Weights of a small GPT-style language model, trained from scratch on English Wikipedia.
Size: 11 layers, width 96, 3 heads of 32, MLP 256 SwiGLU, vocabulary 8192, 2.79M parameters.
Architecture: RMSNorm before each block, rotary positions, no biases in attention or MLP, untied embeddings, normalized queries and keys.
Training: a variant of Adam for these matrices, 160M tokens, 4880 steps.
Each number is 200 + 40 x the weight over its row's rms, rounded and kept within 0 to 999. Layers, rows and columns count from 0. The size before them is the row's rms in percent of the matrix's.

# layer 6 MLP gate, 256x96, rms 0.135, rows 67-100, columns 0-95
098,236,183,217,203,196,214,252,192,164,191,287,187,278,145,134,188,171,248,186,171,147,247,152,276,165,174,195,270,225,190,182,203,270,189,244,195,192,186,175,144,163,193,201,209,300,218,215,155,158,213,167,213,214,220,260,200,306,166,236,272,213,155,117,189,220,222,217,194,167,209,182,242,243,228,187,186,149,195,169,212,187,147,199,93,236,183,188,198,190,171,179,156,133,236,205,136
093,238,187,164,296,236,200,189,172,198,135,251,143,209,131,276,181,192,244,192,213,193,266,260,204,193,229,247,182,178,170,214,216,165,178,229,195,268,170,162,140,236,211,221,225,212,286,190,194,210,213,138,159,244,236,227,215,201,276,174,245,153,198,300,223,244,207,204,124,249,212,227,184,228,136,234,153,126,180,225,209,131,189,198,199,214,138,180,221,220,177,179,217,274,151,222,154
104,170,229,251,206,217,252,194,197,268,223,192,224,259,192,213,183,243,192,197,235,192,187,137,205,226,134,263,263,270,173,254,165,178,191,153,188,154,247,267,186,260,210,189,269,156,199,221,199,210,271,198,222,213,214,114,160,235,214,230,260,265,234,190,172,287,224,237,215,250,230,195,217,204,190,198,142,223,220,259,321,267,228,232,132,190,156,231,225,228,220,203,206,184,161,206,148
092,251,190,273,145,179,232,225,220,193,188,242,231,190,199,227,188,174,221,151,221,151,181,179,206,214,161,221,124,204,275,185,138,224,220,125,249,186,124,254,167,175,230,192,198,257,152,195,221,186,224,171,190,159,272,187,149,147,258,209,212,169,174,235,217,178,177,233,255,241,169,300,227,216,191,152,99,201,216,207,291,227,163,195,269,210,160,141,183,265,242,208,175,221,165,148,178
109,270,178,188,213,318,179,289,150,218,268,153,223,266,148,200,267,113,103,267,169,201,226,228,166,195,172,193,191,248,242,207,260,183,201,152,192,215,173,186,232,208,227,198,229,164,211,139,166,221,242,134,252,268,215,194,241,211,221,152,212,195,218,244,260,251,184,202,218,162,193,245,211,234,147,184,183,197,168,231,182,177,179,163,200,171,234,180,157,206,264,172,191,179,148,191,134
101,237,187,182,159,195,189,224,182,198,211,161,188,187,185,186,118,240,199,136,256,192,236,253,147,181,205,209,256,167,160,209,185,187,147,142,161,196,235,160,224,230,200,146,181,217,238,186,209,247,171,140,217,231,199,172,249,151,269,106,188,206,202,219,164,224,238,241,175,204,175,300,293,213,119,174,226,190,136,227,189,218,249,258,257,297,217,206,219,262,177,151,168,156,167,146,165
092,164,138,164,210,204,241,276,201,222,220,239,217,178,271,174,174,274,193,184,207,242,224,203,218,241,275,164,159,211,129,143,230,149,205,179,281,267,232,207,190,206,304,284,223,125,225,233,250,241,211,252,249,233,248,198,197,215,236,221,273,198,246,225,167,241,159,143,129,194,209,146,194,156,189,196,169,232,173,236,230,240,207,238,182,228,196,241,175,188,165,174,136,244,193,178,187
105,190,189,220,195,229,256,262,259,138,222,265,166,271,229,191,161,194,234,225,193,61,133,235,203,112,141,244,253,177,190,254,197,184,248,153,139,238,231,189,164,267,224,169,204,180,151,233,186,232,242,214,174,187,188,221,235,150,181,219,290,199,219,139,234,235,225,219,195,181,255,214,251,187,166,195,172,272,216,222,236,222,190,230,169,199,177,206,233,251,210,195,162,165,235,257,244
099,236,201,196,278,158,266,217,166,159,270,236,250,249,230,218,172,198,224,226,273,186,219,237,163,169,278,158,176,208,134,180,201,184,215,227,255,161,200,172,238,265,244,187,195,224,155,156,228,240,172,229,218,245,260,246,223,194,272,133,221,238,136,222,240,295,223,163,127,254,190,169,147,236,158,242,184,187,189,208,249,256,216,244,206,191,228,214,190,202,236,219,239,225,199,290,164
098,171,211,157,196,184,278,245,196,269,195,233,133,218,170,213,154,175,246,220,197,137,165,223,199,206,213,158,208,162,219,254,227,276,157,225,222,274,237,208,165,173,188,243,203,210,201,269,227,186,174,228,167,138,165,227,158,166,274,189,203,268,159,124,232,205,229,188,239,192,185,236,187,240,147,207,150,84,246,182,193,222,172,212,291,211,215,223,262,255,222,152,276,196,182,197,144
093,266,168,181,246,117,264,198,161,231,161,302,198,176,183,195,228,140,223,164,222,241,227,153,160,220,204,219,287,199,232,160,203,218,121,264,229,265,198,123,220,194,241,212,197,254,214,221,221,249,221,195,165,280,203,231,196,168,255,240,203,237,218,232,301,207,212,231,171,197,169,183,174,224,194,171,268,181,272,245,234,190,179,224,200,273,194,201,171,266,220,222,167,227,187,264,216
110,231,133,200,241,237,236,239,193,233,197,328,236,295,147,196,157,170,201,176,172,174,188,176,205,226,243,132,186,130,206,199,219,265,235,162,224,251,257,243,183,238,212,257,208,283,225,218,152,201,220,254,149,146,136,168,189,134,253,201,201,200,178,135,214,236,178,145,239,228,266,211,255,184,186,225,201,240,193,195,248,221,234,192,159,243,138,195,259,229,191,157,209,216,236,211,184
094,111,240,175,238,152,200,198,164,222,143,230,191,243,139,191,211,223,190,152,163,262,192,179,157,134,183,256,236,190,166,198,205,247,209,122,230,207,216,218,163,155,202,174,260,203,204,164,163,112,193,245,178,185,235,192,192,208,229,213,290,171,255,149,276,193,231,207,253,202,175,247,215,249,183,276,137,244,188,191,115,279,144,190,193,249,184,234,269,210,211,230,185,233,193,256,165
088,193,154,314,224,229,203,271,215,179,208,205,184,262,216,168,212,165,167,210,225,187,230,252,262,242,178,264,237,167,193,168,153,261,199,187,188,135,167,204,203,191,220,157,214,177,129,174,185,210,167,117,184,205,160,186,246,208,161,161,158,267,220,199,229,293,182,197,160,193,210,154,179,194,268,94,232,198,220,198,284,174,209,176,170,190,245,262,182,218,170,170,186,138,137,239,263
094,170,211,267,183,120,203,214,114,205,144,250,210,185,156,148,164,199,200,231,198,197,199,196,288,243,221,166,233,231,201,169,204,145,211,251,155,174,179,197,202,182,180,182,296,242,232,271,212,174,226,213,182,220,259,266,150,189,192,211,231,207,204,247,231,201,202,145,243,310,236,243,171,264,204,139,177,171,210,177,196,167,187,274,262,259,211,238,122,200,192,115,164,169,207,188,186
098,168,178,197,216,240,152,260,185,240,259,168,194,193,181,245,213,248,166,177,250,247,242,194,240,158,206,237,175,173,204,248,82,227,203,193,130,211,224,193,139,161,181,262,255,222,245,224,203,237,238,168,165,254,256,120,163,220,260,242,210,247,184,171,208,152,208,251,244,242,189,178,185,183,186,246,180,142,205,169,193,205,182,197,230,206,125,195,270,166,112,142,158,271,248,200,248
107,192,127,210,182,204,258,192,216,171,203,235,196,179,225,237,259,194,185,191,151,134,174,183,208,154,207,224,279,152,253,168,189,157,180,116,187,202,229,151,154,200,207,172,247,229,193,242,228,211,300,175,238,274,186,187,194,206,236,143,226,248,280,209,261,273,244,192,144,205,256,180,269,247,147,171,189,174,239,183,269,182,220,212,181,264,191,236,276,259,189,222,234,226,174,133,213
085,223,235,183,99,281,174,184,248,200,208,223,240,188,230,175,233,161,204,158,217,172,166,191,176,156,137,154,150,195,242,248,220,230,208,204,178,236,266,201,198,268,145,255,248,240,198,189,206,242,199,233,237,213,254,178,234,203,226,202,168,258,226,227,192,198,184,178,164,160,199,203,243,200,223,129,207,221,352,185,199,228,179,179,156,217,207,203,128,138,216,184,246,127,140,269,140
109,200,224,214,137,179,248,187,198,242,257,267,245,225,155,260,217,174,227,198,149,209,198,183,232,230,204,170,244,197,265,218,197,160,238,187,193,84,209,195,188,121,191,270,191,178,173,231,239,178,230,220,208,286,288,239,172,222,229,159,162,177,167,201,138,252,218,212,234,215,225,150,129,274,204,146,224,173,288,211,182,180,196,225,159,181,272,203,180,214,175,213,246,248,202,253,127
104,167,200,212,196,169,265,270,208,242,230,218,193,186,183,184,193,304,165,105,171,210,214,160,235,180,182,192,300,198,237,195,238,141,213,196,245,161,106,255,204,225,185,185,190,183,155,217,221,239,256,140,188,162,238,167,182,198,144,232,239,278,191,213,167,182,164,246,162,154,237,257,121,166,223,190,200,198,267,181,129,193,163,198,192,188,209,187,173,272,186,203,234,254,213,269,259
099,209,233,161,279,233,222,185,217,237,204,232,165,212,180,196,198,220,222,222,165,230,196,152,210,114,196,169,161,145,243,117,172,215,218,174,197,155,134,247,215,204,198,297,290,204,189,113,165,247,224,225,227,246,273,204,260,215,232,206,231,151,174,178,181,222,196,178,225,209,279,239,145,202,207,271,234,155,173,227,202,181,180,265,227,167,249,186,136,267,166,119,221,221,194,242,159
101,238,175,225,182,199,208,189,135,221,219,181,207,277,125,189,120,220,196,251,217,231,298,189,158,196,196,230,251,258,230,178,181,220,165,227,120,231,188,191,200,221,187,174,236,163,232,190,231,228,157,136,229,179,199,246,238,239,251,186,209,247,230,174,255,193,173,183,228,224,205,244,145,182,99,147,181,238,202,246,112,197,204,122,218,261,227,140,221,261,197,133,184,189,251,128,209
105,220,261,166,226,207,175,304,216,209,279,208,210,210,202,165,185,256,193,197,224,211,187,115,239,276,156,177,246,196,258,158,159,195,157,184,184,144,203,219,122,228,209,247,194,219,269,113,175,211,204,211,179,183,256,165,158,226,201,212,170,247,154,126,224,195,212,173,251,217,174,249,221,219,184,227,150,164,283,179,228,289,172,210,206,194,220,173,207,174,137,151,213,137,273,144,194
103,113,206,191,220,218,265,153,200,288,203,234,235,232,167,185,274,213,171,217,186,236,177,182,149,206,128,252,219,200,168,208,180,157,220,129,203,158,210,264,203,255,232,208,162,129,126,176,196,235,243,259,230,201,185,234,250,256,218,273,174,100,232,237,198,216,188,196,265,220,228,189,180,216,234,203,149,275,196,170,239,272,176,211,176,164,198,238,200,211,222,96,184,183,212,238,222
096,209,147,201,140,218,186,135,218,210,218,199,183,199,184,226,259,215,168,206,174,191,258,125,151,212,208,120,254,253,311,237,186,209,171,180,134,226,187,166,205,190,278,184,177,268,209,160,218,120,238,154,195,270,232,237,245,147,226,200,238,212,183,265,177,253,170,223,151,212,282,218,196,208,229,123,207,242,195,275,177,186,145,219,202,210,207,248,138,209,172,186,240,233,249,155,193
108,253,220,170,279,227,204,223,217,264,206,183,171,246,169,193,185,213,239,258,192,190,235,202,81,154,180,187,169,137,188,179,152,261,167,275,223,170,239,201,232,248,200,133,224,217,210,182,210,174,221,173,169,256,201,163,265,220,211,165,240,217,200,162,264,133,136,254,226,168,168,260,218,151,193,224,253,203,190,256,188,233,209,164,177,250,223,292,162,232,227,172,216,143,112,201,159
098,241,169,200,214,185,177,229,182,210,215,151,197,209,186,161,211,218,162,212,130,216,269,201,216,183,194,224,233,206,208,142,137,149,149,203,161,139,134,214,246,247,202,207,233,123,155,172,269,280,260,217,170,276,154,191,167,215,185,225,164,154,169,205,211,184,203,139,251,193,256,264,239,184,217,135,267,142,262,165,261,169,219,203,261,185,210,279,133,196,170,243,163,212,146,164,166
110,179,237,283,241,216,252,191,190,248,190,188,304,199,121,140,224,167,176,174,198,249,161,168,219,261,191,134,157,152,237,150,212,205,190,162,99,225,218,220,164,200,210,244,144,252,139,146,189,187,218,223,230,203,196,230,236,193,152,216,210,135,115,161,159,270,242,182,211,243,196,236,232,233,205,221,222,186,260,204,162,238,177,255,175,204,261,264,221,174,179,164,238,257,230,177,226
094,242,174,198,211,203,268,155,180,235,204,195,207,230,219,282,204,196,160,154,193,134,203,204,153,157,171,159,189,192,159,171,219,211,208,92,323,234,185,196,169,208,192,234,213,160,127,146,179,116,170,133,193,166,256,172,239,171,175,204,191,235,146,162,255,186,196,223,287,144,172,190,212,230,162,214,168,175,270,146,173,171,169,199,199,213,179,173,229,161,216,161,167,248,117,230,147
106,150,192,145,270,203,184,124,168,274,306,229,278,214,152,263,204,157,215,185,198,234,187,185,256,145,170,259,175,169,223,138,158,239,204,189,154,204,213,190,109,201,217,195,209,194,135,180,198,218,207,199,247,168,186,185,187,164,259,227,168,232,103,166,179,171,184,267,203,208,212,220,242,206,185,209,190,219,182,215,200,178,260,214,257,281,185,254,189,127,180,166,220,250,159,166,268
102,222,183,225,134,256,155,197,202,243,215,127,212,229,224,173,219,313,161,182,278,192,209,178,274,221,184,262,206,238,251,201,179,152,198,236,164,172,147,225,236,242,189,224,210,255,248,243,229,137,265,209,195,225,202,196,201,216,150,117,177,187,239,177,171,256,119,189,235,172,108,231,143,209,190,178,237,205,223,231,218,196,151,132,226,171,181,232,158,136,157,142,211,141,197,198,233
098,137,182,187,211,171,210,193,206,108,152,256,207,160,186,173,162,219,214,259,206,257,196,205,214,257,276,208,279,199,154,146,195,231,183,229,239,280,163,199,209,234,247,238,242,226,243,247,110,235,200,188,229,153,160,124,230,214,234,205,245,240,171,243,222,147,151,183,219,212,174,190,232,223,182,213,163,262,250,222,210,268,194,188,177,196,113,226,261,224,210,178,144,179,292,176,243
089,201,209,167,213,180,290,176,229,288,280,194,193,242,235,200,246,193,168,186,262,196,163,176,183,165,244,213,216,210,249,172,235,142,194,195,204,198,143,257,150,173,185,151,167,224,161,146,202,201,169,231,178,204,263,198,129,116,218,144,225,175,253,195,247,172,244,152,237,283,152,221,179,211,151,228,191,236,206,199,181,234,185,239,210,227,252,253,207,278,126,217,131,219,233,207,293
099,194,181,303,276,169,169,182,158,203,250,143,158,153,142,160,244,96,164,174,191,213,209,169,139,158,196,153,218,173,214,200,166,180,156,147,173,200,127,187,203,198,251,145,204,196,241,176,186,201,240,213,212,146,185,231,173,185,184,144,188,146,226,121,190,191,159,216,283,145,201,192,154,214,198,195,253,238,286,220,195,215,220,174,204,194,179,260,121,173,237,181,147,161,209,260,258